{"rope_theta": 10000.0, "bias": "none", "init": "normal", "init_std_up": 0.0415, "init_std_down": 0.00507, "final_lr_fraction": 0.0, "max_seq_len": 256, "dataset": "wikipedia_en"}
Each number is 128 + 24 x the weight over its row's rms, rounded and kept within 0 to 255. Layers, rows and columns count from 0. The size above them is the row's rms in percent of the matrix's.

# layer 8 MLP gate, 576x224, rms 0.16, rows 22-61, columns 112-167
size [ 94  99  96  98  97 107 102  99  97 104  97 100 104  99 108  92 101 101 105  99  99 108 102 101  94 111 104 102  96 105  98 101 107  98 109  96 106 111 103 101]
[[154 122 156 115 121 161 107 100 147 100  85 113 101 104 149 146 106 127 113 138 130 118 165 152  75 161 143 127 138 107 125  96 110 136 140 137 162 188 143 166 121 159 140 122 102  59 141 143  91  90 153  86 133 132 127 139]
 [145 145 123 163  94 154 166 154 133 153 112 121 116 103 147 104 144 125 140 164 137 102 128 108 140 111 107 119 162 167 127 116 154 138 135 123 163 122 161 127 140 116 110 114 146 128 121 121 128 137 158 138 113 101 132 171]
 [130 149 168 135 160 127 110 101 131 115 107 141 110 120 162  87 144 122 136 160 148  91 127 129 130 101  99 101 130 128 120 171 104 140 159 116 155 129 117 114 145 131 104 133 193  87 145 137  96 142 125 142 117 142 153 150]
 [119 118 192 165 152 110 104 131 119 158 137 139 119 137 140 148 133 144 129 177  93 144 114 104 185 101 147 147 139 169 157 111 112 124 163 173 111 181 159 160 147 154 136 127 144 132 137 119 124 104 100 171 134 127 106 154]
 [170 125 144 156 154 102 146 115 109 102 169 131 121 129 110 109 106 100  82 138 111 129 114 109 167 124 103 104 118 123 170 109 111 106 156 128 161 112 172 126 118 167 177 151 116 150  96 123 125 116 152 140 138 106 126 135]
 [143 176 131 111 130 119 124 117 121 104 132 145 165  94 101 167 148 139 114 103 120 132 109 131 149 107 152 132  99 157 133 100 135 112  97  82 150 119 123 107 113 139 155 115  91 154 137 106 120 159 142 150  70 105 139 139]
 [140 142 101 102 220 177 160 143 161 176 200 107  88  75 112 143 118 132 131 120 133 152 126 133 123 105 118 118 133 137 134 182 146 120 113 148 155 131 115 177 164 108 115 148 123 137 149 171 148 109 120 110 132 126 135 127]
 [104 148  71 136 120 142 135 139  80 164 111 148 122 132 143  79 163 182 121  89 111 146  96 144 142  93 131  77 154 107 176 149 112 153 117 134 129 105 149 135 146 152 115 150  94 108 107 118 156 148 132 151 123 110 147 135]
 [118 111 122 125 111 171 136 102 163 123 160 101 149 107 141 157 106 132 138 116 141 101 137 107 131 115 119  96 145 135 143  83 113 111 144 120 162 153 118 129 139 119 195  77 157 145 124 153 114 136 176 152 120 104 142 113]
 [155 123  82 120 118 178 114 131 114  88 134 151 124  94 103 130 137 154 120 161 128 167 110 140  67 115 109 115  84 143 144  93 131 124 106 139 136 145 101  88 163  88 153 124 145 112 112  68 151 177  88 110 114 123  97 144]
 [137 125 123 168 128 179 112 132 111 129 127 127 146  83 152 126 112 131 112 113 149  99 153 137 135 102 140 103 127 164 178 148 114  94 135  89 140 136 123 117  93 132 181 144 152 128 124 105 139 145 105 126 121 149 127 104]
 [130 120 161  92 137 142 134 118 144  65 115 111 120 122 138 126 101 147 157 111 158 140 125  98 139 103 159 114 132 139 109 143 133 120 106 136 111 118 162 148 148 153 137 167 147 136 123 151 164 137  73 138 152 145  79  97]
 [142  72 128 159 138  64 166 122 108 136 143 173 122 152 146 115 134 133 115 104 106 136 138 118 133 134 148 137 196 136 127 111 125 128 191 116 197 165 107  91 110 159 101 163 124 166 158 125 159 155 158 158 112 124 106 136]
 [149 174 154 106 120 162 162 113 148 116 142 177 159 121 137 135 110 121 160 156 141 154 140 128 106 144 148 148 143 170  83 109 144 153 142 125  58 133 123 129 123 102 127 126 134 103 119 152 158 122 130 158 151 152 104 149]
 [113 159  98 150 135 108 158 142 184 137 126 158 140 164 135 135  69 115 113  46  71 148 129  60 127 151 138 123 128 148 124 131 169 118 127 140 202 125 146 131  92  96  95 124 129 122 152 127 180 104 150 165 109 116 148 109]
 [135  97 127 124 108 165 124 140 145  63  92  79  73 185 176 138  91 169 115 145  85 101  57 107 115 132 139 131 142 147 119 151 172 142 139  87 119  97 149 137 136 124 102 132 130 150  86 106 150 136 114 125 172 137 138 193]
 [147 133 133 146 113 143 138 126 132 162 169 100 145 139 107 116  77 126  82 145 177 174 169  85 103  90 110 138 152 133 120 132 159  97 119 120 115  74 114 148 121 141 133 131 130 123 146 168 105 163 122 138 117 142 148 144]
 [ 99 125 140  90 141 163 137 127 149 107 162 135 148 119 104  89 133 126 112 120 125 129 109 129 101 134 156 150 124 142 160 150 120 149 110 110 110 147 113 114 164 131 141 104 109  97 165 118 100 131 124 101 150  85 140 163]
 [115 116 129  64 144 123 101 132 154 125 197  54 153 117 158 158 112 147 138 125 105 142 113 188  97 158 118 104 115  93 149 168 121  89 106 149 167 107 163 196 163 160 118 160 114 139  89 131 153 141 119 138 134 149 146 154]
 [115 158 123 155 134 133 102 109  92  74 151 130 130 147 140 133 103 130 152 127 158 129 114 112 109 112 152 119 118 126 178 125 152 103 144 145 119 163 135 134 144 164 156  98  78 135  79 123 154 123 178 146 131 147 140 101]
 [113 145 134 140 152 155 134 125 125  94 127 116 142 154 166  93 144 136 114 108 141 153 138 162 187 141 143 212 130 137 105 137 102 144 127 136 135 181 156 137 142 114 159 111 162 129 126  91 143 132 155 128 132 110 128 118]
 [157  95 172 169 139 116 112 152 148 126 166 131 124 104 118 157 128 163 115 109 121 160 160 133 143 137 119 130 123 130 138 113 122 116 127 131 106  98 101 115 144 123 148 126 115 105 102 125 172  90 165 101 114  89  92 103]
 [144 145  97 149 117 131 172 123 124 135  91 140 153 107 148  86 180 177 139  92 147 119 151  70  96  86 159 130 116 136 130 154 124 128 128 138 117 161 127 139 161 175 160 149 193 133 138 107 129 132 131 110  95 139 154 165]
 [154 128 168 129 177 123 123 138 130 118 154 123 146 129 116 123 117 160 111 107 130 143  94 106 107 143 130 133 114 154 103 118 132  97 179 116 119 157 129  81  68 157 108 103 143 142 164 124 111 114  67 102 151 115 139 133]
 [114  91 127 111 115 119 150 126 141 154  96 116 140 144 154 155 152 140 116 166 140 134 134 109 154 110 125  69 130  88 153 136 104 124  91 161 184 139 132 140 157  83 171 141 152  98  71 125 135 129  94  98 115 135 109 110]
 [106 119 112 122 190 118 149 131 130 137 120 162 158  91  89 161  93 138 111 148 152 122  91 133  88 136 116 126 150 161  78 123 138  98 127 100  99 157 130 149 154 110 148 174 109 147 166 105 118 138 136 102 133 125 135 131]
 [128 116 141 122 119 121 125 141 172 164 102 114 133 181 120 126 163 105  99 112 125 162 150 128 150 124 142 147 130 145 162 137 152  80 147 132 157 161 125 135 115 147 111 149 126 119 104 129 144 161 160 114  91 115 110 153]
 [184 136 138 149 122 130 134 103  82 173 120 140 167 144 116 150 131 123 109 129 160 129 116 141 163 107 103 107 163 111 101 153 172  97 115 136  85 112 118 153 144 198 113  91 114 140 140 140 157 117 117 115 139 114 124 158]
 [168 163 142 132 129 128 150 131 142 132 104  71 108 110 110  98 120 119 128  75 141 141 114 169 130 108 144 129 140 132 115 135 121  91 138 136 179 134 139 124 177 131 133 113 129 138 129 128 114 127 154  36 149 151 113 120]
 [128 134 133 136 120 151 132 128 104 132 146 134 119 130 133 135  98 168 118 133 179 118 179  83 182 132 145 154 120 163 153 100 123 148 133 111 128 134 145 131 106 140 120 151 151 158  82  99 111 141  93 143 132 113 111 108]
 [124 134 120 119 114 112 146 117 130 123 109 137 111 121 145 100 140 147 144 136  94  78 169 145 122 100 149 102 109 137 113 136 122 117 132 121 143 169 143 131 125 161 112 110 124  73 122 145 122 148 149 142 113 121  83 177]
 [152 120 115 115 163 118 115 149 148 116  98 127 172  97 139 133 131 133 131 135 142  92 126 142 104 102 141 140 108 123 130 130 150 111 158 151 119 137 123 148 111 118 161 162 131 100 105 122 102 145  96 225 137 140 145 142]
 [127 132 115  95 127 124  91 177 119 138  92 154 105 103 130 109 116  76 149 121 125 138  79 133 129 124  92 171 106 162 157 131 106  87 133 137 131 149 154 123 129 145 136 120 144 125  74 106 126 126 119 137 126 127 127 119]
 [ 91 105 147 126 136 119 128 128 146 103 109 122 159 123 122 156 120  93 146 111 109  92 189 145 142 100 168 144 135 162 143 154 129 113 150 154 148 120  95 123 152 131 110 115 156 131 137 184 103 156 136 160  97  97 134 136]
 [155 104 120 101 118 125 139  91 141  57 149 132 116 179  90 155 139 151 128  96 157 188 141 161 155 135 108 100 101 128 103 137 145 119 162 117 116 132 108 125 104 108 148 111 173 110 124 104  87 125 107 117  80 118 136 127]
 [101 171 145 126 150 110 148 114 157 132 172 112  95 129 153 103 136  87 139  97 146 138 155 119 127 156 139 156 107 125 143 133 120 140  71 150 148  97 136 172 138 158 114 122 157 122 125 138 156 128  79 170 112 114 144 157]
 [153 139 126 115 101 156 134 155 153 121 146 154 108 160  76 165 144 119 101 151 123 143 129 120 107 141 135 138 159 144  90 134 125 114 122 112  92 128 150 172 128 155 178 131 119 145 113  78 145 114 148  93 119 165 163 158]
 [105 168 117 126 139 134 178 140 120 120 115 118 188 149 144 117 115  86 133 133 142 172 125 125 108 133 165 134 130 147 126 132  83 159 155  82 149 129 160 126 130 151 159 142 116 135 124 157 113 120 106 164 158 111 108 151]
 [ 85 148  84 138 137 124 130 150 142 124 109 129  97  89 119 115 104  89 127 136 114 151 107  81 113 156 125  84 130 175  93  76 165  96 114 156 151 162 128 139 148 126 213 141 147  93 144 149 102 148 106 139  93 155 132 109]
 [128 125 145 116 189 141 158 105 116 168 104 124 156  91  56 133 150 121 140 113 153 123 184 127 117 119 160 136 102 139 108 141 150 151 117 123 103 137 146 132 128 124 117 148 150 153  72 166 127  99 141 107 155 148 118 118]]
# layer 8 MLP up, 576x224, rms 0.166, rows 22-61, columns 112-167
size [ 98 103  99 102  99  97  95 101  96 100  96 103  98  98  98  97 107  97 102  95  86 107  94 102  97 108 103 103  96 105 104  97 110  96  99  96 109 103 101 103]
[[126 157 105  94 113  93 114 121 125 116 142 143 151 155 130 156 101 139 111 109 150  97 171 176 116 144 118 125 150 119 157 103 126 137 127 119 155 116 134  93  99 161 124 108 103 161 164 135 141 128 117 156 106 144 170 116]
 [126 105 120 114  83 150 181 103 136 119  91 159 108 132 121 106 121 104 141  92 133 104  71 146 146 159 126 123 121  84 153  88 115 168 155 128 142 144 124 120 165  98 111 161 111 138 141 121 127 130 123 154 173 145 164 137]
 [115 112 153 104 118  79 114 110 125 128 150 137 125 142 118 106 178 142 180 150 151 146  66 130 133 134 156 127 173  90  92 135 148  96 153 121 112 184 121 157 162 141 108 102  99 153 144 127 133 117 143 129 165  83 129 128]
 [111  88 144  96 117 103 137 110 129 148 114 135 120 137 115 141 125 105 145 125 103 136  82  99 118 127 122 126 154 203 106 118 160 130 126 135 144 114 148 140 161  98 131 135 124 119 152 127 125 149 135  90 166 138 119  92]
 [160 102 131 113 107 169 119 166 165 161 129 126 152 137 100  93 173 108 132 121 171 151  95 100 134 148 120 107 119 149 151  83 128 106 115 143 133 135  82 124 124 143 125 138 150 132 103 134 141 135  89 123 159 115 159 131]
 [194 141 149 133 116 114 159 116 125 119 144 149 124 102 123 135 162 146 142 139 119 114 134  88 125 131 133 105 151 137 144 107 115 111 131 137 164 116 123 114 138 113 146  78 160 126 136 150 137 136 139 107  87 111 105 103]
 [167  73 141 138 134 121 129 147 130 110 104 122 132 108 146 103 136 146 119 104 135 105 128 125 159 111 113 158 142 141 126 110 121  85 149 132 122 169 131 128 106 112 148 153 134 121 142 142  96  75  84 201 115  99 112 106]
 [158 144 120 125  94  84 138 125 168 103 143  83 127 136  78 128 118  93 145 151 128  94 134 113  80 140  78 164 107 133 126 118 106 110 168 115 147 151 107 157 117  95 160 102 161 123 118 133 110 139  96 134 124 114 101 123]
 [135 142  93 108  83 129  91 132 135 105  97 149  92 126 173 102 164 119 101 143 149 154 136 135 110 143 192 150 124 138  92 180 157  98 133 134 108 155 159 119  99 127 115 128 152 131 115 130 160 112 130 113 138 122 150 201]
 [ 98 118 155 127 131 150 113 134 141 130  84 120 128 146 106 155  52 138 128  85 146 132 116 121 106 149 167  97 149 140 124 111 137 115 154 167 109 121 122 109 130 115 123 180 120 120 193 119  94 117 121 126 117 137 109 128]
 [100 129 115 114 145 113  64 156 113 121 137 109 160 161 117 121 106 124 110 158 101 150 101 145 148 123 115 142 131 139 139 149 157  80 143  90 129 133 103 163 114 114 151 143 157 153 104 111 145 114 132 127 165 152 117 139]
 [135  99 144 102 158 132  89 142  61 181  95 152 124 110 100  83 123 152 131 126  93 127  97 157 158 118 139 156 142 126 113 119 120 106 111 181 103 161 134 136 118 151 111 135 131 135 113 137 129 118 104 150 156 110 149 130]
 [132 103 102 190 131 146 104 122 129  90 148 124 126 152 136 138 145 112 112 125 131 131 154 107 167 109 121 130  98  98 145 117  97  98 134 118 166 121 113 153 128 105 111  92 140  63 109 115 146 131 145 141  85 116  81 144]
 [111 109 139 144 104 138 126  78 121 101  78 115 111 114 159 110 114  92 153 109 142 116 141 106 159 118 105 150 106 104 117 122  85 122  98 124 140 148 129 129 121 163 114  86 138 148  76 102 154 137 159  98  81 143 113 112]
 [164 107  71 112 137  86  93 143 125 148 156 141 117 127 125 138 134  90 103 142 115 122 113 124 131 125  88 112 158 111 166 136 149 158  93 149 131 152 122 128 119  82 132 129 138 107  75 160  96 104 114 138 148 167 139 111]
 [138 118 125 117 105  96 130 142 125 105 171 144 112 135 185 102 151 148 152 167 150 132 128 106 126 129 201 131 108 144 153 142 161 107 131  94 135  88 112 114 122 158 153 169 121 151  96 173 159 138 153 105 148 117 139 102]
 [147  78 157  98 113 109  97 132  77 104 140 132 116 120 124 123 138 131 126 117 103 148 133 104 155 157 144 135 136 141 137 149 141 105 162  84 118 123 136 103 153 113 105 118 177 113 135 131 151 108 152 197 122 102 133 109]
 [139 193 147 129 104 115  85 113 113 153 115 133 126 156 153 102 158 118 125 157 127 133 107 118 156 146 113 102 137 133 139 121 128 112 130 114  98 178 143 114 157 112  94  84 147 116 152 126 120 131 148  76 131 158 136 168]
 [137 130 172 116 134 102 111 123 171 135 116 156  94 128 143  95 141 124 120 109  97 111 145 112 152 136 116  78  59 132 146 151 106  59 113  66 136  98 130 137  88 124 141 152 136 127  89 165 150 145 160 139 152 113 175 100]
 [159 101 151 125 142 110 110 113 171 106 195 131  97 149 160 143 141 155 128 146 144 145 172 135 130 147 153 128 150 156 173 169 154 136 132 130 151 107 105  84 108 112 183 116 161 135 118 114 133 139 146 198 122  99 127 123]
 [119 102 100 116 151 114 133 148 146 146 136 163 154  79 108 117 111 148 144 118 119 112 143 117  91 159 112 118 108 160 195 169 123 129 181 158 127 109 137 115 123 154 152 187 129 109 164 156 119 148 100 128 110  94 148 153]
 [139 126 183  90 124 123 126 109 151 145 169 140 152 120  97 142 163 136 133 133  91 165 150 134 129 148 152 112 100 128 165 103 141 112 147 105 101 147 138 132 132 126 103 113 128 123 120 166 152 125 111 105 139 136 141  92]
 [125 125 103 169  80 128 113 123 140 113 122  92 140  71 152 125 163 112 121 124 154 127 148 101 119 159 154  89 105 112 163 131  65 121 115 109 136 131 135 132 142 109 117 109 112 144 109 122 115 104 138 122 135 102 155 129]
 [113 122 174 110 130 127 169 172 117 139 143 175 179  96 110 168 142 169 102 111 147 116 155 114 171  85 148 126  90 122 153 135 133 134 149 174 132 119 145 110 107  66 106 177 127 120 145 123 133 131 167  98 147 148  92 166]
 [ 98  97 140 136  94 131 126  87  99 114 147 146 124 153  80 124 154  86  96 127 131 150 104 151 121  90 123 146 115 157 146 122 148 125 133  99 121 114  93  77  94 166 154  96  65 127 138 169 118 107 123 134 153 161 113  92]
 [ 63 136 112 110 121 118 176 175 131 113 123 108 153 170 107 117 131 134  96 135 117 118 194 136 115  81  93 145 105 122 145 103 110 134 123 123 133 119 109 158 130 141 117 112 118 178 138 106 111 118  97 120  92 125 118 148]
 [150 141 134 121 107  94 121 142 183 118 104  98 136 135 162 127 137 129 154 160 117  94 164 104 104  93 178 150 130 124 113 128 107 159 138 114 129 124 138  73 171 163 157 143 114 125 109 166 163  85 143 114 118  86 117 174]
 [139 124 130 132 116  68 145 127 112 145 132 140 106 131 157 151 119 147 157 139 101 131 129 115 192 138 112 131 131 122 138  89  82 156 140 154 123 171 154 140 132 162 171 103 144 154 100 144 101 116 129 135 132 133  83 102]
 [118 133 104 132 163 139 131 134 113  78 119 120 126 135 144  66 104 101 157 119 154 138 114 149 126 102 141 157 118  79 177 140 120  86 138 158 139 119 128 110 145 141 143  87 153 114 157 122 132  87 169 107 113 153 134 142]
 [115 100 172 131 130  61 157 129 146 144 132 160 157 112 100 107  96 147 124 113 150 110 128 110 129 146 125  95 123 136 160 167 107 126 116 101  90 114 148 142 129 126 174 124 176  95 154 157 127 117 108 116 132 129 117 151]
 [126  71  89 146 117 132 130 122 121 152  99 112 124 122 140  80 127 121  72 132 112 136 164 130 136 116 149 146 123 138 107 141 112 100 113 124 142 129 104 131 108 151 112 124 144  78 136 142  87 145 157 176 104  88  89  81]
 [111 147 102 173 113 114  76 116  70 146 138  82 101 154 115 111 110 130 148 184 137 116 148 128 111 120 142  74 180 182 124 130 126 189 167 120 115 161 138 137 125 148 148 146 135  98 167 142 137 172 111 105 161 140 157 133]
 [138 143 108 107  97 105 107 152 131 179 151 106 146 132 136 127 110 162 166 119 118 106 147 126 114 149 161 122 140 148  89 160 158 161 154 120 148 120 138 101 135 124 102 151 137 115 152 172 101 167 138 112  94 180  99 140]
 [121  98 142 178 133 118 140 110 173 174 145 140 132  69 143 127  90 139 155 128 166 142 111 121 123 102 154 133 140  94 141 129 139  97 112 123  97  98 126  93 146 141 193 111  85 125 116 121  94 178 143 112 105 102 157 151]
 [140 143  91 113 117 140 152 120 116 102 144 142 147 129 133 168 128  53 134 168 162 191 145 101 139 102 128 161 121  93 111 151 155 132 138 137 129 117 137 132 117  94 163 100 163 114 118 165 108 162 149 122 121 166 127 125]
 [127 170  94 125 118 102 119 113 156 181 160 172 101 126 128  97 159 119 127  86  76 183 152 119 123 121 139 137 109 157 161 151 135 144 123 120 164 185 131 134  98  78 117 134 119 169 126 129 154 145 110 124 101 154 141 162]
 [154 141 154 115 150 145 174 128 132 137 132 107 115  90 183 114 149 125 154 151  87 114 175 127 156 109 141 115 148 163  86 107 149 156 149 141 115 125 114 135 121 131 106  99 108 152 132 138 190 135 130 150 154  98 153 163]
 [103 144 115 118 125 139 108  94 122 148 155 128 125 118 104 121 131 126 150 124 106 127 103 127 160 180 161  96 112 144  86  86 161 119 131 129  97 153  45 150 122 107 157 124 154 137 142 120 162 110 124 135 108 125 121 139]
 [177 169 141 136 135 120 122 132 155 142 125 153 131 120 137 137 154 173 157 101 110 123 109 154 177 130 125 132 124 173 125 127 144 187 142 147 145 153 101 151 127 101 129 139 134 145 111 171 130 154  94 119 104 130  87 128]
 [153 117 170  89 193 102 134 121 161 125 152 176 153 107 131 100 150 140 127  95 128 157 131 119 197 140  86 137 132 147  90 145 160 121 105 126 102 139 150 110 145 139 110 113 138 126 156 127 132  85 124 122 157 140 115  98]]
# layer 8 MLP down (transposed), 576x224, rms 0.159, rows 22-61, columns 112-167
size [ 97 101  95 103  99 103  96  99  93  99  99 101  98 100 100  99 106 100 101  95  99 107  94 101 100 102  98 100  98 102 104 100 107  96 103 104 106  94 100  96]
[[129 150 156 124 115 129 145  96 124 139 133 152  82 129 121 172  85 165 132 138 120 129 114 126 141 126  84 129 151 127 177 120 123 144 154  78 104 153 109 134  77 119 126 149  63  71 107 111 207 116 140 126 107 124 130 117]
 [167 127 178 153 103  95 141 113 136 137 109 137 113 122 163 185 126 148 113 108 110 120 108 133 111 121 164 107 121  83 124 155 127 176 100 109 114 152 176 118 121 152 114 152 144  74  96 150 150 193  85 161 168  97 149 143]
 [ 90 117 120 141 145 123 128 183 116 123 102  86 117 124 147 162 119 128 127 125 132  75 135 160  86 124 132 133 129 102 128 113 125 146 126 129 165 104 118  99 136 119 137 109  98 136 123 124 113 169  86 117 125  99 138 110]
 [115 100 132  91 119 110  89 120 145  95  86 126 112 124  91 160  58 151 150 112 130  89 114  77 128 158 104 130 134 153 129 115 103  86 160 114 187 140 114  99 121 128 139 170 176 122 155 169 163 162 145  91 150 142 128 151]
 [113 106 108 114  95 167 101 155 152 146 108 158 128 130 121 174 152 109 203 115 140 190 116 123 125 147 120  95 113 126 148 159 135 211 117  90 148 159 110 125 107 113 116 150 116 133 112 132 132  86 113 142 149 125 120 152]
 [120 118 160 106 145  73 152 124 110 104 156 146 145  91  97 178 148 127 135 136 119 137 117  88 114 132  96 128 173 166  99 127 148 111 117  93 133 104  98 145 140 103 123 100 135  98 107 178 135  93 164 104  77  71 120 129]
 [173 107 148 159 128 151 152  80 143 115  81 120 136 141 101 173 126 137 111 124 130  95 109 174 118 150 118 128 134 162 100 102  96 120 130 143 159 142 127 106  98 131 124 146  91 149 144 137  84 153 140 114 150 110 144 158]
 [141 136  74 120 108 133 104 148 165  89 138 155 129 168  92 255 128 134 131 111 109 111  98 131 158 146 152  89 132 156 126 141 179 136 150  88 109 102 161 143 121 145 123  91 113 158 102 121 140 125 117 173 109 114 124 157]
 [155 165 141 128 140 139 111 150  67 154 108  74 121 127 142 118 151 100  97 141 103 189 143 146  89 131 138 145 159 151 150 127 135 100 113 147 122 181 126  91 145 135 120 176 140  99 123 110 135 122  81 164 127 139 103 122]
 [121 121  74 122 158 121 143 147 112 145 134 130 121 148 129 205 149 166 134 136 148 130 133 169  85 154 110  89 132 129 111 108 110 178 119 115 141 154 122 156 129 123  84  91 136 165 155  96 140 129 137 125 149 104 139 134]
 [199 110  84 174 172 128 143 127 137  97 107 154  78 150 147  29 112 128 134 104 137 111 109 146 144 158 113 128 105 125 129 131 111 121 123 112 139  96  70 151  93 146 142 163 155 137 136 173 159 124 144 139 127 109  99 152]
 [121 144 127 121 164 177 109 139 147 135 124 176 106  96 115 144 120 125 115 163 129 117  86 123 155 128 125 167 159 143 159  93 163 146 168 125 121 132 139 111 120 156  79 123 100 125 106 113 116 102 144 142 123  99 131  96]
 [101 142 141 104 118  92 111 162 108 135 133 106  89 113 128 201 188 145 133  86 111 106 153 144 136 151 127 127  95 163 132  78 111 132 150 153 109 112  97 122 159 117 130  97 187  97 118 112  86 141 147 124 115 118 151 119]
 [133 137 128 160 117 122 132 192 124 103 103 126 111 131 146  89 142 134  94 121 122 138 163 122 138  69 108 106 117 112 114  92 162  94 121 120 138 136 152 143 136 155  93  90 189 119 139 123  98  83 111 120 115 140 148 127]
 [142 107 143  87 120 153 152 138 107 149 144 132 162 127 115 107 148 118 131 120  94  92  99 110 102 133 170 106 121 121 156 139 115 106 126 149 148 119 127 102 173 159 145 118  97 114 162 162 130 125 157 117  87 113 143  98]
 [166 110  99  86 133 119 132 116 134 156 127 132 101 100 181 123  90  91  82 130 136 116 123 145 136 129 149 113 119 139 136 130 141 134 154 132  88 117 139 127 134 152 120 113 116 148 128 143 141 135 151 136 126 175 151 110]
 [113 117 149 151  95 186  81  68 110 179 124 112 116 148 134 156 131 139 131 141 154 115 186  73 153  96 109  95 104  99 128  87 130 112 107 101  94  96 119 108 135 204 136 130 176 156 134 106  88 152  98  80 118 140 152 139]
 [156 107 132 120 140  90 101 123 124 120 165  97 148 156 101 136 163 105 147  99  91 146 130 157 163  72 172 115 123 119 138 126 137 135 137 130 140  87 102 127 118 141 113 113 154 111  88 166 146 125 120 116 127 152 144 106]
 [125 125 123 143 134 131 149 167  94 123 165 145 135 137 143 195 100 126 183 162 113 124 147 105 169 113 131 135 145 159 109 136 112 153 146 141 120 134 136 170 160 124  76 137  35 121 109 131 138 154 110 103 115 138 159 146]
 [107 151 159 129 113  86 107 145 122 117 171 130 153 155 148 102 113 127 184 107 133 139 172 118 123 133 116  99 138 139 156 177 108 136 123 169  83 141 163 146  78 106  95 187 159 116 128 135 175 147 117 111 116 123 134 131]
 [144 100 140 111 143 137 165 128 137 149 155 174 127 127 123 215 103 137 139  86 132 145 112 138 112 146 167 166 101 158 168 154  81 123 152 111  88 139 138 105 124  98 201 146 140 115 141 141 126 137 163 162 138  79 137 112]
 [100 129 127 116 139 140 128 145 129 100 121 114 141 139 117 187 124 178 186 145 178 161 143 130 152 107 156 133  98 163 118 128 146 159 142 152 128 146 112 120 141 164 122 120 133 104 137 119 103 143 130 142 130 114 114 130]
 [179 135 123 125 133 127 120 140 130 140 154 159 106  95 153  44 123 137  98 148 134 148 127 121 139 112 127 175 136 113 129 139 175 156 115 125 135 168 152 134 110 138  96 110 135  71 146 150  99 134 141 154 141 126 152 129]
 [ 97 133 141  82 132 141 154 124 128 111 140  89  85 164 143  86 108 177 121 173 102 140 134 143 144 138 128 134 115 110 169  95 103 121 160 174 105 176 140 132 155 122 155  98 178 111 155 105  93 115  92 157  93 147 147 109]
 [128  89 129 134 119 110 112  90 120 139 152 124 120 162 116 146 156 149 113 122 138 161 126 158 151 172 114 136  68 146 135 122 138 110 115  92 121 101 115 152 118 109 130 106  97 141 158 142 139 104 123 139 139 103 146 121]
 [105 155 120 117 106 150 167 140 152 148 153 132 123 177 134 132 166 130  79 157 135  90 116  85 133  65 137 127 136 117 161 112 144 136 111 121 132 163 104 141  95 161 135 137 132 107  90 152 158 118 118 120 176 118 152 123]
 [ 85 150 149 153 146 146 157 169 166 118 141  96 183 116  88 135 108 106 148 176  98 131 168 133 149 151 134 122 129 157 144 122 115 106 116 140 136 133 145 113 174 129  86 121 145 138 143 130 109 114 105 125 128 152 146  63]
 [184 100  98 141 146  71 127 127  84 118 106 121 149 120 154 183 162 131 105 177  97 124 154 127 142 134 155 141 117 142  72 167 130 153 164 130 157 146 121 110  91 143 133  94  97 116 134 141 122 111 135 147 157  96 116 198]
 [ 90 106 116 121 107 147 141 131 179 112 149 128 127 113 146 136 118 118 115 151 140 146 153 154 128 115 129  94 176 158  89 137 127 123 117  92 123  99 110 108  91 113 141 123 110 113 124 143 146 138 126 124 105 111 150 114]
 [139 111 152 167 134 104 112 102 110  66 132 129 132 150 106 180 135 134 131 135 167 129 152 161 156  72 130 121 142 100 133 101 170 104 137 116 148 135  82 171 153 134  97 138 102 108 141 116 143  77 141 111 123  94 123 146]
 [124 133 131 100 139  84 109 136  86 137 100 116 161 163 139 125 113 122  91 144  95 127 125 144 149 131 144 125 102 138 131 177 129  81 107 124  99 116 136 157 133 111 120  96 117 135 188 158 157 140 103  86 103 136 118 142]
 [125 147  92 137 129 157 125 114 122  93  67 110 140 155 102 217 153 108 145 117 139  85 107 125 171 128 140 128 125 111 133 136 163 120  95 126 135 132 199 131 138 119  93 133 150  99 120 120 152 136 125 126 119 104 178 104]
 [135 135 117 121 125 110 126 124 135 137 129 112 113 108 158 255 126 120 139 139 122 116 140 130 149 165  93 118 154 141 164  95 128 118 146 150 150 128 164 134 124 130 117 139  90 153 138 104 153 137 100 124 120 105 154 115]
 [143 151 153 145 144 138 157 105 161 105  76 112 100 140 161 124 163 144  91 149 144  92 111 148 129 155 157 113 110 118 127 112  88 162 145 121 143 153 111 130 110 134 167 110 163 119 132  81 125 114 109 159 102 116  87 141]
 [136  94 167  84 116  95 153 126 148 115 124 122 102 154 101 149 105 125 113 168 140 116 107 103 140 123 105 138 187 117 129 100 133 131 110 121  98  89 188 152 112 187 188  90 103 126 149 142 153 119 119 131 121 175 136 130]
 [140 166 145 121 138 118 133 148 118 132  93 154 145 147 105 161 110 118 117 155 120 141 125 136  91 152 115 136 177 130 159 146  88 175 102 148  98 141 118 141 121  89 138 123 150 112 155 135 137 122 138 111 130 107  95 154]
 [140 137 108 110 141 146 119 113 128 129  99  90 120 132 138 123 137  83 113 124 132 112 140 124 171 113 127 145 149 131 137 127 111 173 121 142  98  80 155 155 152  87 105 165 142 113 128 150 137 155 120 138 117 157 148 113]
 [143 131 119  96 155 140 180 114 151 131 158 144 177 109 178 250 159 146  80 168 101 130 129  93 139 137 122  97 106 123 132 151 137 129 111 115 123 110 132 134 148 146 131  91 138 163 102 173 113  90 101 156 145 118 141 144]
 [ 86 128 151 138 128 121 144 144 171  96  87 103 114  97 138  69 133 129 122 166 141 151 142 118 137 132 172 164 147 154 160 108 125 158 125  98 136 113 135 122 117 132  77 123 118 148 146 106 137 108 134 142 122 149 112 139]
 [146 121 139 141 122 106 127 137 174  95 151 154 111 105 102 133 142 127  98 105 138 178 150 129 159  91 151 112 113 134 147 142 142 152  79 180 140 137 120 129 147 117 149 129  91 123 142 162 122  99 125 115 181 160 123 172]]